Each number is 128 + 32 x the weight over its row's rms, rounded and kept within 0 to 255. Layers, rows and columns count from 0. The size above them is the row's rms in percent of the matrix's.

# layer 8 attention output (transposed), 192x192, rms 0.0701, rows 9-34,73-98,136-162, columns 128-191
size [101  98 101 113 101  97  95 106 112  99  97  93  94  99 109  89 121 102 101 104  98  97 102 110 109 105 115  98  99 114 100 103 102 110  93 106 103 105 119 113 109 102  96  95 102  97  93  93  91  83 105 106  84 100  97 100  89  92  93  79 101  89  93 101 108  89  95 109 100  89  95 100 104  89  80 104  95  99  90]
[[ 94 150 149  88 155 163  99 121  81 162 138 149 129 114  98 128 150 176  51  95 152 237 172  95 141 152  76  88 162 147 115 185 140 129 111  61 130 120 136 101 193 151 149  95  59 107 132 145 116  82 120 146 119 135 174 139 131 172 107 169  77 146 132 147]
 [ 98 136 144 156  64 109 175  64 141 110 160 138 135 125  83 114  34 131 103 184 146  74 170 121 121 182 116 122 107 151 119 157 119  98 114 146  95 111 102 141 109 110 126 164 219 104 159 135 137 133  98 100 111  73  92 121 150 159 166 133 141 149 158 130]
 [108 116 111 114 165 118 136 183 131 177  83 119 217 156 169 112 152 101 170 115 112 136 105 135  50 104 140 108 145 111 120 112 153 138 110 127 175 150 101 125 164  91 129 163  71 188 117 137 140 141 180 150 121 181 148  97 145 107 119 129 163 123 132 124]
 [ 99 131 129 116  98 113  55 165 142  99 160 137 119 150 137 124 179 136 117 206 134 142 107 150  97 125  73 108 104 122 140 136 135 195 142 128 179 131 144 135 146  28  90  75 136 176  78 122  86 166  88 131 145 142  88 181 163 136 126 119 116 158 134  86]
 [140 151 139 166  89  64 140 136 123  97 148 170 114 152 143  82 121 132 157 126 124 118 132 154 125 174 134 184 117 177  92 154 119  73 145 158 113  75 133 145 107 136 133 134 160  82 104 131 189 193  96 114 167 100 122 183 129  80 132 173 115 125 115 166]
 [ 64 170 143 128  78 118 158 153 153  85 107 102 146 108 161 142  79  88 189 142 151 132  55 197  95 118 181 140 143 120 127 159 112 101  94 156 110 117 142 155 168 118  70  90  35 157 114 124 100 165 132 149 188  74 133 190 169  75 131 107 131 130 164 118]
 [146 140 150 161 108 111 138 154 104  58 189 150  87  86  92 114 138 188  80 147 135 101 124 150 133 138 126  86  99 143 145 160 137 162  98 151 123 114  67 119  92 123 110 127 180 121 122 172 115 129  81 108 123 102 100 182  82 177 137 129 107 105  81 207]
 [118 157 173 125 139 123 133 142 136 124 112  87  80 118 114 161 190 177  54 180 120 117 134 163 133 126 110 114 148 142 127 147 167 166 151  79 116 170  93 126 143 111  89  94 177 126  93 202  66 176 120 129 126 134 154 132 110 163 136 189  83  70 166 136]
 [145 122  56 111  87 161  83 150 127 144  83 132 112 149 120 143 178 171 153 151 134 124  96 107 132 125 106 109 116 130 107 139 112 160 159 101 106 149 156 123 130 111 150 143 113 158 176 151 118 146  87 112 124  95 186 151 157 123 144 182 138 128 101 106]
 [ 89 132 140 104 157 169 132 114 126 121 106 161 160 140 115 113  75 175 139 174 140 114 167 194  77 123 102 118 144 123 138 167 156 183  79 126 131 167  77 144 141 156 125 123 149 108  63 162 117 101 133 102 200  89 156 127 177 173 132  69  84 122 105 115]
 [166 141 134 140 156  96 102 117 127 188 124 125  89 127 153  99  94  83 134  96 109 127 132 152 152 110 145 151 132 152 146  80 111 174 104 146 180 106 141  95  79 131 180 136  62 114 104 123  94 130 151  99 152 185  73  71 193 159 172 112 188 177 112 159]
 [143  68 147 114 171 139 155  92 106 150 130 166 185 137 104 161  56 108 164 112 137 125 176 110 139 158 118 108 159 151 106 133 146 148 136  97 114  99  81 112 187 164 141 110  57  85 174  89 134 106 118 136 100 112 167  98 177 165 144 146  99 116 142 138]
 [165 162 121 142 123 152 113 140  90 137 152 129 154 127 121 129 183 178  94 143 127 148 144 153 110 146  76  95 100 135 143 111 102 162 140 115 109 126 123 140 127 109  71  98  56 129 117 143 185 152 129 107  96 110 110 121 102 153 105 202  20 106 152 107]
 [132  73 157 133 110 166 128 113 107  67 135  87 175 132 155  99 116  78 125 183 115 127 110 127  31 149 127 151 130 117  84  98 164 138 115 122 132  99 125  98 134 128 115 126 104 133 119  96 111 136  92 159 105 122  75  94 153 150 138 141 130 109  68 119]
 [106 164 109 173  77 183 139 108 136 141 107 174 211 137 113 148  36 162 136 138 124 146 124  81 157 130 180 126  77 146 150 132  65 103  72 129  97 131 159 129 148 168  64 177  76 103 124 178 148 130 115 137 138  84 125 136 110 142 114 160  74 145 123 148]
 [113 118 159  88 143 163  96 147 168 192 154 113  71 112 147 163 162 184 135 114 132  79  87 113 165 113 117 170 129  99 157 117 104 113  78  73 156 185 114 159  93 128 170 123 157 114 131 176 115 135 105  61 106 171 206  68 151 119 125 109  76 135 152 104]
 [105  95 160 116 126  83 190 145  65 181 110 131 163 129 125  75  88 101 149  96 157 148 158 166  80 102 165 123 142 106 175 119 137 128  93 145 179  94 136 151 156 144  89  90  99 119 118 160 129 160 110 115 111 147 102 151 145 135 147 160  93 157 138 124]
 [189 188  54 126 131 113 117 148 119 180 168 155 144 122 174 133 217 189 115 105 127 212 121 101 166 122  73 106 102 112 146 105  82 159 194 134 170 113 126  88 118 120 188 156 193 149 140 168 101 132 172 110 115 138 119 138 104 104 164 147  89 142 113 154]
 [ 41 154 160 110 133 146 187 106 117 137 148 164 154 164 132 158 148  75 159 118 152 111 114 161  81 113 173 157 114 153 110 138 147 138 109 114 132 143 128 166 150 141 150  98 105 120 114 118  78  89 130 162 115 115 159 176 180  81  77 127  89 123 125  38]
 [158 144  84 135 108 105 146 128 168 144 128 128 139 117 166 109 107 165 152  68 118 139 126 161 175 108 199 155  92 120 170 105 119 168 106 141 177 136  96 124 132  81 141 114 137 140 111 139 108 103 165  71 161 108 116 175 150  81 129  78 126 146 133 116]
 [152 133 112  81 149 110 115 166 109 152 135  98 115 112 156 110 217 132  96 169 159 160  75 130 117 106  77  90 137 141 183 116 130 141 155 109 106 126 177  97 119 107  84  70  53 204 130 113  90 136 132 150  97 122  93 120  88 179 131 170 135 128  90  98]
 [141  99  70  81 137 131 161 130  93 150 169  99 101 138 129 151 250 159 104 166 127 166  94  72 118 153  38  32 176 133 190 143  85 128 120 152 109 108 127 141 142 118 103 134  97 163 126 142 114 161  84 100  90 147 142 126  69 191 101 135 130 108 105 136]
 [123 133 131 153 180 125 108 180  96 103 146 119 131 120 125  79 172 103 140  54 106 171  77 122  27 131 116  94 177  88 166  99 159 100 165 146 108 113 129  69 124  93 166  89 152 158  99 108 115 194  92 171 108 163  49 110 142  76 118 100 149 133 115 145]
 [ 75 120  89 139 117 120 119  99 125 105 114 124 156 149 122 127 135 128 103 183 142 151 178 149 122 111 128 101  60 129 110 161 122 150 124  97 127  86 138 126 134 149  96  98  98 123  26 160 116 184 124 138 160  97 112 176 130 130 116  95 124 129 150 121]
 [134 175 113  52 193 102 104 148 137 180 109 111  82 122 123 157 175 159 118 105 162 138 132 142 119 113  84 124 148 129 105 173 139  92 151 157  93 185 112 130 119 118 138 123  53 133 175 183 144 155 128 136 140 165 186 108 145 160 105 153 125 108 138 101]
 [104 127 170 130  91 155 133 112 190 147 120 103  72 107  93 145 138 158  86 161  97 157 167  63 236 110 118 122 108  92 137 147 150 107 150 132 127 151 155 100 150 145 107 168  90 112 131 152 164 109 102 153 117  82 154  91 117 197 134 155 114 122 132 122]
 [139  94 114 125 116 153  81 128 123  83 139 118  96  69 140 106 114 139 100 123  96 184 113 128  87 131 203  97  76 112 132 118 127 166 112 142 202 125 146 139  99 167 132  84  49 135 112  92 134 118 148 164 128 162  76 114 165 166 124  93 134 155 138 150]
 [ 92 151  96 162 145 144 142 147 124 151 129 179 122 112 141 178 142 137 182 133 122 125 134 187 145 121 163 109 114 158 159  94 131 137 101 134 143 174 126 164 153 129 116 152 137 175 121 124 112  68 122  93 144 134 125  92 163  85 170  44 117 127 129  80]
 [138  64 151 163  97 108 161 110 108 113  67 188  94 149 106  95  99  86  67 153 115  52  97  96 115 106 160 117 157 141 129 154 184  96 104 111 166 148 142 150 157 101  99 112 149  85 180 151 114 125 111 147  80 143 124 164 121 151  88 145 102 173 131  86]
 [149 112 138 113 105  91 139 107  88 178 107 180 154 145 174 121 109  64 114  31 116  81 193 126 128 164  84 172 188  75  73  99 141 100 114 124 152 136 131  86 156 162 160 143 163 115 147 122 119 115 169 147 122 143  79  91 101 143 147 169 103 119 147 141]
 [ 53 190 164 101 104 104 143 138 115  73 118  93 105 103 143 168 167 117 123 156 126 191 106 127 100 146  88 122 149 113  84 117 107 150 151  87 115 147 149 106 150 112 146 172 190 137  63 134  98 123  72 151 127 165 146 174 128 156  96 167 116 128 147 141]
 [ 91 153 136 162 136 128 154 161  84 181 103 136 123 112 151 135 165  61 118  83 197  96 124 133 114 104  94  92 144 163 151 167 136  85 130 178  73  72  92 151 159 125  88 143  97 141 157 131 116 159 153  84 136 145 113  88 109 149 104 142 103 217 159  92]
 [189 129 152 120 176 158  83 107 110  71 125 138 173  49 108 194 156 104 163 146 139 135  99 107 152 149 134 134 118 151  80 133 150  95 122 100 181 152 106  74  89 137 120 135 154 155  69 168 110 105 104 100 200  82 161 180 118 140 101 147 215  72 118 124]
 [113 167 113 186 165 108 164 173  74 121 118 183 163 147 134 114 145 107 174  77 120 164 127 174 130 123 116 144 170 126 106 126 126 136  82 127 107 159 133  92 195  93 168 143 207  91 127 168 104 145 149 117  90 129 105 131 108 129 170 131 100 131 179 125]
 [156  88 176 138 145 143 143 163 102  79 164  87 141  97 165 127 168 138 119 210 142  74 125 137 125 178 118 123 133 161  52 133 139 131 151 125 111 106 153 168 103 164  70 141 160 124 141 106 126 132 110 167 128 119  80 182 151 100 139 131 123 109 149 159]
 [152 154 107 125  67 128 122 109 148 134 147 143 150 164 156 164  92 106 126 167 131 159  88  96 126 136 131 114 108 110 135  91 134  47 114 128  95 107 140 152 110 123 136 122 199 104 132 103 108 133 150 111 141  93 118 142 148  94  91  82 173 103 103 125]
 [128 122 150 137 122 115  88 107 151  78 136 120 102 152 108 132 105 107 128 187 152 127 135 100 154  95 102 118  90 106 131 185 124 163 112 120 213 105 183 147  90 136 154 108  78 113 118 111 166 108 128 106 131  73 112 170 154 158 138 109 154 163  92 116]
 [175 115 124 109 109 168  94 123 170 120 123 126 107 101 117 195 115 140 109 120 115  94 165  97 123 135 139  71 115  77  90 120 100 170 138 101 106 146 148  95 145 159 105 112  26 200 171 126 135  86 121 118 154 122 137 138 150 149 166  62  80 111  96 132]
 [ 87 163 172 123 124 138 145 133 145 143 130 127 155 108  63 146 134 108 118 112  72 147 106 124 102 185 143 172 184  88  75 120 117 111 136 100 101 138 149  86 206  94 120 119 188 139 134 169 139  73 114 190 135 175 133 160  83 180 121 159 103 115 196 106]
 [ 86 112 133 103  65 108  95 136 180 177 123 101 118 146 112  68 151 176 127  98  82  86 140 132 150 126 146 108 211  45 136 166  68 150 158 121 107 143  95  83 158  88 105 165 187 133 138 141 125 146 114 134  95 169 145 104 119  74 148 116  88  86 105 118]
 [156  99 142 108  83 178  89 105 159 112 142  75 126 122 101 127 113 133 106 160 121 164 166 104  86 146 158  52  76  68 127  86 107 176 169 103 140 119 109 150 118  68 169 141  68 146 115  84 118 140  83 100 119 111 139 143 126  96 116 100 130 104  66 105]
 [149 106  73 140 173 126 102 130  77 141 153 142 162 113 173  83 121  82  76 127 113 123 128 120 110 111 103 176 110 198 118 120 120 132 109 155 153  92 112 113 124  81 160  74 194  52  91 107 143 193 134  94 112 104  71 121 138  83 102 171 163 170 123 108]
 [132 139 113 129  84 141 145 122 136 127 114 125 119  95 126 114  88 139 116 114  78 131 190  80 129 171 107 138  91  15 145  95 116 154 142 141 139 143  99  29 123 131 138 144 121 180  99 100 112 107 111 107 121 145 118 133 100 129 127 203 111 107 138 128]
 [136  73 141  96 142 123 146 101 182  96 147 107 156 165 117 109 125 164 146 178 105 138 148 129  81 156 128 152  83  92  87 111  96 181 136  62 132 144 143 193 133 156 143 138 255 162 104 114 179 148 104 129  96 123 113 118 123  88 154 153  78 125 136 184]
 [135 128 131  90 162 123 100 142 152 164 137 143  99  75  83 132 200 127 171 148  85 125 106 109  95 141 122  99 102  96  85  93 147 101 177 139 168 109 105 145  98 116 216 122 122 142 134  89 124 113 125  68 162 177 101  94 153 156 143 133 153 143 187 156]
 [171 104  95  93 182 131  91 145 105 153 187 163 154 112 186 110 141 129  96 182 161 110 145 105 126 137 122 129  85 200 211 126 130  57 105 136 145 111 159 163 123 117 118 169  90 141 152 101 181 188  87 143 105 104 150 172 199 121 108 186 193 142 130 146]
 [124 100 119  76 126 157 141  88 116 154  91 132 100 140 139 137 116 152 114 123 149  45 132 153 130 139 128 133 117  63  58  96 126 148 121 153 155 182 143 127 153 158  70 124 160 161 140 123 176  93 161 143  67 117  94 168 172 105 136 154  62 160 174 145]
 [109 170 115 109 148 117 131 154 146  69 122  56 115 122 101 149 172 119 110 107  71 108 114 152 116 117 115 168 204 103 101 172 135 106  93 117 100 160 202 108 171 148 140 148 164 136 154 136 111 120  85 157 107 155  86 182 135 150  68 114 124 143 126  71]
 [ 89 116 138 106 125 139 183 141 134 177 109 122 172 112 121 119  84 136 127  75 150 145 128 141  75 174 149  94 192 161 171 138  97 120 125 132  90 140  99 159 134 127  88 141 126 101  75 152 163 144  95 199 105 148 129  81  88 149 129 143  91  95 115 111]
 [142 174 122 123 106 119 150 132 152 109 133 168  40 133  94  81 142 156  81 131 151 125 114 124 152 155  67 112 133  89 125 161 170  79 118 129 129 132 130 173  91 131 166 154 137 118 109  82 122 138 112 179 116 116  97 148 156 140 137  90 167 128 121 157]
 [ 74  77 104  99 155 120 147 129 130 143 184 133 207  69 129 116 113  70 155 135 150 126  93 148  66 163 144 168 100 160  60  99 110 144 113 165 160 158  73  90 141 100 104  53 162 114 126  95 114  99 150 134 150 132 157 141 153 151 100 176 122 130 169 126]
 [102 122 106 165  91 120 108 130 102  84 147  93  97 112 112  75 143 114 150 113 124 204 150 143 120 125 138  87 123 131 128 174  98 137 128 134 145  71 118 166 155 124 113  56  96 147  85 142 147 154 115 172 148  63  60 134 108 152 144  69 174 126 123 138]
 [100 111  45 168 172 148 148 173 158 134 119 145  81 111 132  78 185  88 145 180 137 127 158 116  47  99 115 118 142 142 154 100 113 152 135 108 136 100 160 139 106 125  65 119 158 126 100 119  96 161  80 109 141 122 114  98  64 109 137  62 148 165  74 167]
 [111 168 167 111 162 121  98 118 155  85 104 107 129 144 127 126 103 134 159 124 144 165  86 129  86 124 135  79 110  88 107 101 185  99 119 124 111 144 175  80 124 172  61 129 107 154 110  55  80 104 151  99 170 108 163 137 128  72 196 140 121 133 102  99]
 [145 130 127 153  86 122 157  64 125 109 120 119 111 126  97 167 124  96  86 125 137  87 186 102 160 144 179 121 148 111 158 120 109 173  81  70 100  97 134 117 134 127 132 168 148 104 161  73 135 150 116  97 113 163  49 108  91 148 127 122 128 158 137 145]
 [135 167  82 172 161  73 104 144 165 121 183 138 145 122 131 101  75 187 154 151 148 127 139 170  97 115 162 114 119 146 149  99 108 141 179 123 160 139 128  86 115 106 159 117 114 171  93 177  77 117 153  82 188 129 188 114 128 148 173 162 160 121 112 124]
 [142 215  86 122  92 202 125 122 102 122 155  85 121 140 149 125 139 155 110 148 110 121 120 120  97 152  98 140 145 155 154 142 150  91 126  76 136 146 118 108 139 103 132 144 224 115  64 122 103 138  97 101 147  83 102 128  99 167 158  76 132  53 117 147]
 [147 152 168 209  53  93 165 111 111 135  63 149  51 129 167 122 105  83 133 114  84 107 123 151 166 115 148 140 133 153 153 175 102  77 127 124 138 134 152 175 158 125 167  95 212 118 109 131 120 175  70 116  70 135 127 100 105  71  93 172 153 186 177 107]
 [106 153 115 135 141 112 127 173 117 120 106 140 127  95 121 149  91 107 141  97 155 177  98 103 160  95 209 123 130 186 132 143  93 152 113 133 134 125 122 157 178 140 106 123 135 120 165 185  78 111 108  68 169 135 148 111  84 133 166 122 104 146 178  85]
 [ 96 141 159 119 110 138 149 108  83  82  88 119 158 129  72 112 113 119 148 124 153 104 136 143 174  91 120 121 120 126 158 117 174 123  90 143 111 113  43 157 118 145 176 141 208 143 126 154 134 175 120  70 138  88 127  66 104 186 113 146 107  91  73 132]
 [120 168 123 190 147  77 131  89 121 112 163 119 162 142  99  76 143 138 118 109 116 117  90 127 144  72 143 110 141 122 158 152 133  83 137 103  94 110 103 135 114 171 108 132 231  48 124  92  41 186 122  75 135  85 174 161 167 154 182  87 122 127 127 158]
 [186  67 141  94 159 139 139 112 129 130 117 129 158 160 137 142 110 165 110 151 172 222  74 132 137 174  99 107 117 122 141 137  97 149 156 139 126 106 103 120 111 158 111 116 244 212 128 172  97 141 176 106 117  96  42 117 119 108 143 139 161 132 108 176]
 [100 140 169 154 141 100 122 143  34 168 122 141 147 158 132 113  86 182 174 162  90  92 103 164 105  81 167 163 131  69 118 104 110 204 120 101  89 101 118 148 147  82 182  77 144 121 134 148 115 113 197 151 149 200  55  98 166 133 111 174 109 151 143  97]
 [ 82 199 206 135 170 160 131 148 144 117 122 136 114 132 121 161 161 126 163 162 116 160 105 172 149  68 100 147 139 152 140 111 115 161 141 151 176 155  97 152 124  96 119 124  48 149 137 188 128 123  68 135 168 156 124 186 154 153 130 127 130 128 142  98]
 [144  97 142 120 133 129 147 102 192 145 146 179 162 141 147 163 118 129  75 155  63 141 172  53 198 169 146 123 115 115 105  89 125 173 170 104 100 121 118 158 124 133 168 138  63 144 163  40 166 155 110 138 108 162 144 184 176 145 115  96 143 123 142 125]
 [125 131 191 167 134 129 134 118 160  86  98 111 126 143  64 119 109 110 163 118 133 144  90 138 112 173 152 137 116 153 182 131 122 132 138 115 146 165  77  59 160 187  91 126 201 159 175  84 101 133  83 113 120  46 104 162 152 150 140 120 103 124 102 117]
 [179 112 136 164 154 100  97 148  71 106 179 147 140 125 144 141 105 139 151 136 110 147 116 164 121 191 105 129  87 156 139 104 180 117 141 177  94 116 118 151 158 194 157 107 126 159  85 148 142 115 127  99 153  77 146  90 134 134 125 152 142 105 127 139]
 [140 138 205 164 101  96 199  86 115 147  95 192 184 195 140  89  78 167  75 116 157 126 137 126  99 143 119 106 130 130  85 171 152 160  70 152 113 123 178 133 119 131 114 165  76 119 113 103 175 144 125 204  59 153  62 109 126 107 104 131  86 126 137 131]
 [ 87 163  92 170  62 167  64 159 134 101 125 133 106 113 134 193 142 127 156 148 154 126 109 125 183 118  57 108  88 162 115 120  94 114 134 140 153 133  77 144 146 124  89 140  91 166 136 217 101 135 138 114 182 138 189 186 158 139 118 133 119  84 119 106]
 [133 129 107 113 107 113 128 139 115 149  92 160 159 101 116 121 119 142 207 128 113 173 136 104 132 140 122 117 142 114 235 112 107 162 122 141 121 126 140  96 108 143 148 158 156  98  82 120 164 138  99 155 154 160 160 119  83 171 114 140 133 146 146 140]
 [128 163 156 138 140 111  92 112 135 168 188 119 158 157 141  93 148 115 120  44 102 162  89 152 146 120  15 130 139 123  80 146 124 195 134 141  84 124  74  51 118 199 137  82 119 192 129 192 145 152 122  87 121 176 106 200 152 156 153 103 125  90  94 112]
 [165  92  47 105 145  75 153 105 132 168 114  99 109 131 142 116 133  96 128 106 100  96 172  86 130  98 114  85  87  88 135 125 146 184 131 150 154 140 111  97  92 154 100 147 185  83 171  50 117  81 166 117 121 141  66 171 149 172 138 180 100 101 118 105]
 [ 81 130 145 110  78 173 147 152  93 142 116 151 117 133 154 125 139 142 144  94 130 134  82 156 175  79 176 113 122 147 158 110 113 208 121 135 164 148  85 167 130  74 195 132  43 185 146 184 100 163  99  93 128 162  85 186 141 174 137 148  98 191 107  91]
 [187  65 153  88 192 159 121 131 141  91 147 102 140 107 150  77 159 152 152 137 147 107  99  92  97 160 107 114 129 140 104  85 127 130 179 106  98 135 135 125 128 145 128 117 147 195 129 188 149 131 154 164 129  54 147 105 121 121 157 174 174  77 120 134]
 [154 152 206 129 174 150 109  98  77 102  98 124 138 132  84  96 188 179 124 129 145 118 153 147 100 163 115 142 124 101  98 157 125 141 123  73 194 110 116  76 120 118 103 103 125 128 132 153  79 137 119 154 186 115  93 112 118  92  94  94 153 112  84 175]
 [163 127 108 109 107 108 109 128 117 139 120 127  62 114 114 165  92 101 127  90 116 123 145 113 141 100 144 117 172 136 146 183 161  72 140 124 100 137 196 117 157 134 149 111 167 155 141  79 123 136  87 109 118 177  97 168 128  85  69 142 130 155 125  71]
 [101 113 121 176 178 172 101 135 124 118 106 154 154 131 111  97 111 170 162 156 155 173  80 111 117 145 125 140 144 155 130 134 135 129  77  99 133 141 124  91 107 152 140  76  90 123 104 156 112 163 157  82 165  73  64  76  94 149 162 177 134 163 153 184]
 [150 119 129 101 210 104 114 171 123 150 124 125 145  99  73 125  92 129 173  67 158 151 129 142 122  93  78 118 124  86 125 121 131 107 128 148 118 141 106 114  97 125 106  97 208 126 141 162 125 161 135 122 190 175 175 110 113 126 136 188 127 144 108 138]
 [140 105 197 114 135  96  91 119 122 151  98 179 142 148  80 100 138 102 172 145 199  65 112  92 111 121 171 127 156  41 109 156  83 109 142 108 237 119 146 117 102 140  71 163  47 129 102 165 140 151 113 104 110 120 124 104 123  77 110 143 186 141 176 161]]
# layer 8 attention value, 64x192, rms 0.0647, rows 9-34, columns 128-191
size [104 100  92 104  99  94  90 103 102 101  99 103 102 105 109  97 103  94 107 102  96 100 100  99 107  97]
[[112  58 114 101 149 105 165  96 102 113 130 144 142  87 154  77 135 132  96 155 100 155 174  85 144 126 132 172 165 131 121 160 135 109 187 106 192 113 131 127 175  58 148 114 111 103 129 144 152 132  87  79  82 149 117 161  96 133 136 186 103 130  99 141]
 [127  72 155 110  77 146 163 123  69 122 130 172  51 157 144 151 168 146  86  91 114 132 101 205 123 124 139 119  70 101 105 109 121  94 158 162  83 121 138 143 125 159 111 157 123 131 145 157 189 151 112 160 195 110 142 155 165 151 170 120  92 140 146  99]
 [137 137  88 123 137 170  77 123 121 141 159 105 169  70 135 127 121 106 132 131 140 147 147 129  88 105 169 144 126  55 131 155 112 108 100 118 154 134 130 111  93 129  90 134 123  86 137 169  86  67 141  82 140 129  79 114  97 151 129 119 139 138 130 209]
 [183  65 172 166  99 160 132  87 179  79 124 137  85  52 127 118 129 168  95 129 164 150  88 118 124 132 154 129 119 178 128  88 170 104 127 190 130 185 132 184 177  95 131 101 156 110 125 113 134 147 147 125  38 170 143 139 155 102 109  86 112 194 159 116]
 [149 140 100 143 128 174 124 140 142 153 192 114 136 107  87 127 175 192 118 152 115  98 215 110  92 179 117 100 134 145 111 184 105 132 105 118 105  96 115 103 143  94 169 116 161 158 216 163 102 133 163 193 151 144 138 153  92  70 165  95 195 119 146  98]
 [129 210 139 132  60 162  83 150 127 137  78 136 120 154  55 152 157 182 109 139 145 143 146 154 108  94 160 145 148  95 126 128 135 143  74 149 165 180 133  80 164 132 147 146 147 119  98 119 148 152 148 190 109 126 142  75 134 167 121  79 148 112 112 152]
 [152 184  97 112 106 132 113 106 113 131 119 156  43 188 113 169 166 131  80 123 105 148 147 166 146 176 103 157 109 134 166 157 160 118 165 111  85 166 129 176 157 152 173 137 143 114 138 199 190 134 134 153 105 186 104 122  70 107 121  84 104 165 108  77]
 [163 129 198 115  78 173 147 157 120 140 140 117  98 104 140 136 149 212  35 114 170 165 116 198 155 124 130 128 125 129 165 164 120 139 130 172 151 158 142 104 160 105  96 155 119 161  71 167  94 108 130  79  86 108 112  89 131  86 108 188 137 147 147 113]
 [127 238  87 119 118 110 135 151 149  66 118 152  96 159 113  87  99 105  87  59 129 102 181 135 139  80 154 128 130 133 147 138 166  69 149  83 154 184 127  86 136 151 178 134 113 141 152 149 164 154 148  96 107 100 145 109 117 100 133  89  53 137  85  91]
 [112 158 103 145 152 123 100  95 183  51 157 185  98 142 138 158 149 127 169 152 156 101  84  89 135 157 112 126 168 110 176 181 125 116 145  98 139 186 130 213  95 177  96 183 125 134 116 138 160 102 119  89 109  91 153  92  60 107 127 150 103 170 142 134]
 [ 88  44  81 152 159 111 130 171 110 132 197 134 163 177 110 183 113 153 143 179 103 133 126 117 145 165 175 171 135  84 172 124 186  76 117 114  33  98 100  99 150 148 138 173 106 116 105 116 126 127 110 124 128 116 120 112 178 150 105 126 148 146 120 114]
 [ 85  74 128 164 146 112 179 131 154 150 167 121 187 145 147  54  98 115 144 141 155  98  82 174 114 174 131 137 104 142 145 152 165  92 132 122 155 123 131  56  84 124 118 173 120 125  32 132 123  96 109 101  98 144 165 129 169  95 120 187  82 158 148 119]
 [144 116 156 114 110 129  86 136 167 134 206 120 101 111 173  99 117 149  86 101  99 108 214 152 122 120 119 132  75 168 131 154 144 160  92 128 117 124 116 207 104  73 214 183 149 149  95 153 192 158 143 161 151 139 149 115 142  85 114 178 158  65 119  86]
 [119 156 125 126  99 126 108  84 167 123 104 120 151 158  99  92 111 137 109 145 161 115 131 152 112  99 112 149 109 126 138  83 147 185  63 109 109 171 163 120  95 118 174 117 143  86 191 176  84 104 156 120 128 144 117 145 115 143  74 121 122 130 135 123]
 [142 100  76 132 144  91 132 151 143 192 168  73  80 173 135 166  80  88 133 116 126 115 115 159 132 148 145 142 116 161 151 173 144 149 156 141 168  78 115 117 134 142 146  40 126 123 118 187 151 144 129 139 219  76 165 136 115  94 110 109 133 118 111  90]
 [183 145 186 129 133 129  94 127 162  99 138  72 133 184 165  99 104 164 137 143 141 171  98  67 151 110 139 154 134  79  90 128 114 112 165 109 126 124 158 146 113 119 161 155 107 105 173  77 130 117 169 163 110 110 122 125 154 170 114 135 160  69  92 153]
 [ 98  68 103 139 151 121  83 113 174 101 170 149 171 144 100 117 127 106  88 140 172  48 143 130 106  92 135 138 137 166 118 115 136 148 140 105  84  94  99 105  73  67 170  86 135 100 179 127  84 169 145 163 171  77 119  84 166 145 169 113  82 139 141 131]
 [ 91 163 108 126 137  52 152 197 142 173 136 128 163 125 195 132 100 156 181  91 149 102 106 132 134 146 148 126 116 178 130 135 159  96  94 171 129 106 129  72 121  90 131 118 122 118 159 141 108 110 135 146 203 128 128 151  66 103  95 119 138 133 113 170]
 [118 115 110 119 141 155 119 114 136  70 201 175 114 124  94 103 100 142  93  90 136 150 161 126 108 137 175 162 139 116 129 126 113  78 108  82 131 158 106 149 119 119 116  55 116 140 118 142  80 135 119 144 138  95 140 142 123 153 130 120  79 169  99 159]
 [151 182 111 112 163 120 104 139 131 153  97 118 139 173  94 171  94 153 192 121 149 149 133 105 139 173 118 173 135  71 151 143 164  96 147  86 160 156 119  42 136 154  83 129 137  84  83 110 106 142 147 147 152  44 137 106  96  92 117 127 121 215 101 142]
 [137 174  89 153  86 122 123 163 143 159 119 178 174  83 128 110  86 121 126 113 187 137 171 154 156 110 156 155 145 143 175 131 155 136 130 145  93 146 120 157 114 146 131 166 134 117 174 102  86 159 139  75 110 194 151 122  99 148  68 118 119 150 142 144]
 [137  86 129 126  59 153 136 147 139 148  81 177 112 148 130 140 147 137  86 111 179 171 155 179 136  89 142  68 119 156 168 185  37  89  72 121 121 120 120 200 129 181 148 163 114 160 166 179 166 156 135  87 169 140  95 114  61 147 146 171 125  67 129 144]
 [107 107 126 132 120 161 115 114 143 160  99 150 121 102 145  81 185 101 142 117 160  62 186 122 108 120 142 148 115  89 112  13 112 192  68 133 164  96 141 153 132  81  99 109 143 134 117 108 124 104 163  61 156 173 158 126 161 163 145 139 115 173 131 151]
 [126 144 119 192 141 105 125 118  75 116 123  75  75 137 115  89 134  83 112 147 141 139 139 188 106 114 175 108 114 169 125 195 102 178 164  94 140 197  62 182 191  95 165 136 128 112 161 172 119 132 174 159 169 160 130  95  64 101  71 133 110 163 149 109]
 [155 120  93  99 109 133 116 112 180 121 175 125 129 141 120  80 162 106 110 159 106 117 177 157 167 131 137 113 106 103  91 166 152  93 123 143 188  96 220  70 101 154 209 152 140 145 118 130 127 123 114 124  54 128 112 120 125 100 116 164 108 132 129 146]
 [145 132 118 104 122 162 165 123 123 115 148  88 107 126 117 174 151  89  52 120 133 144 116  90 143 102  86  98 140  95 194 163 149 148 179 146  57  98 147 149 165 163 163 144 106 134 143  93  75  69 131  86 145 126 147  91 152 123 124 172  91  32 152 162]]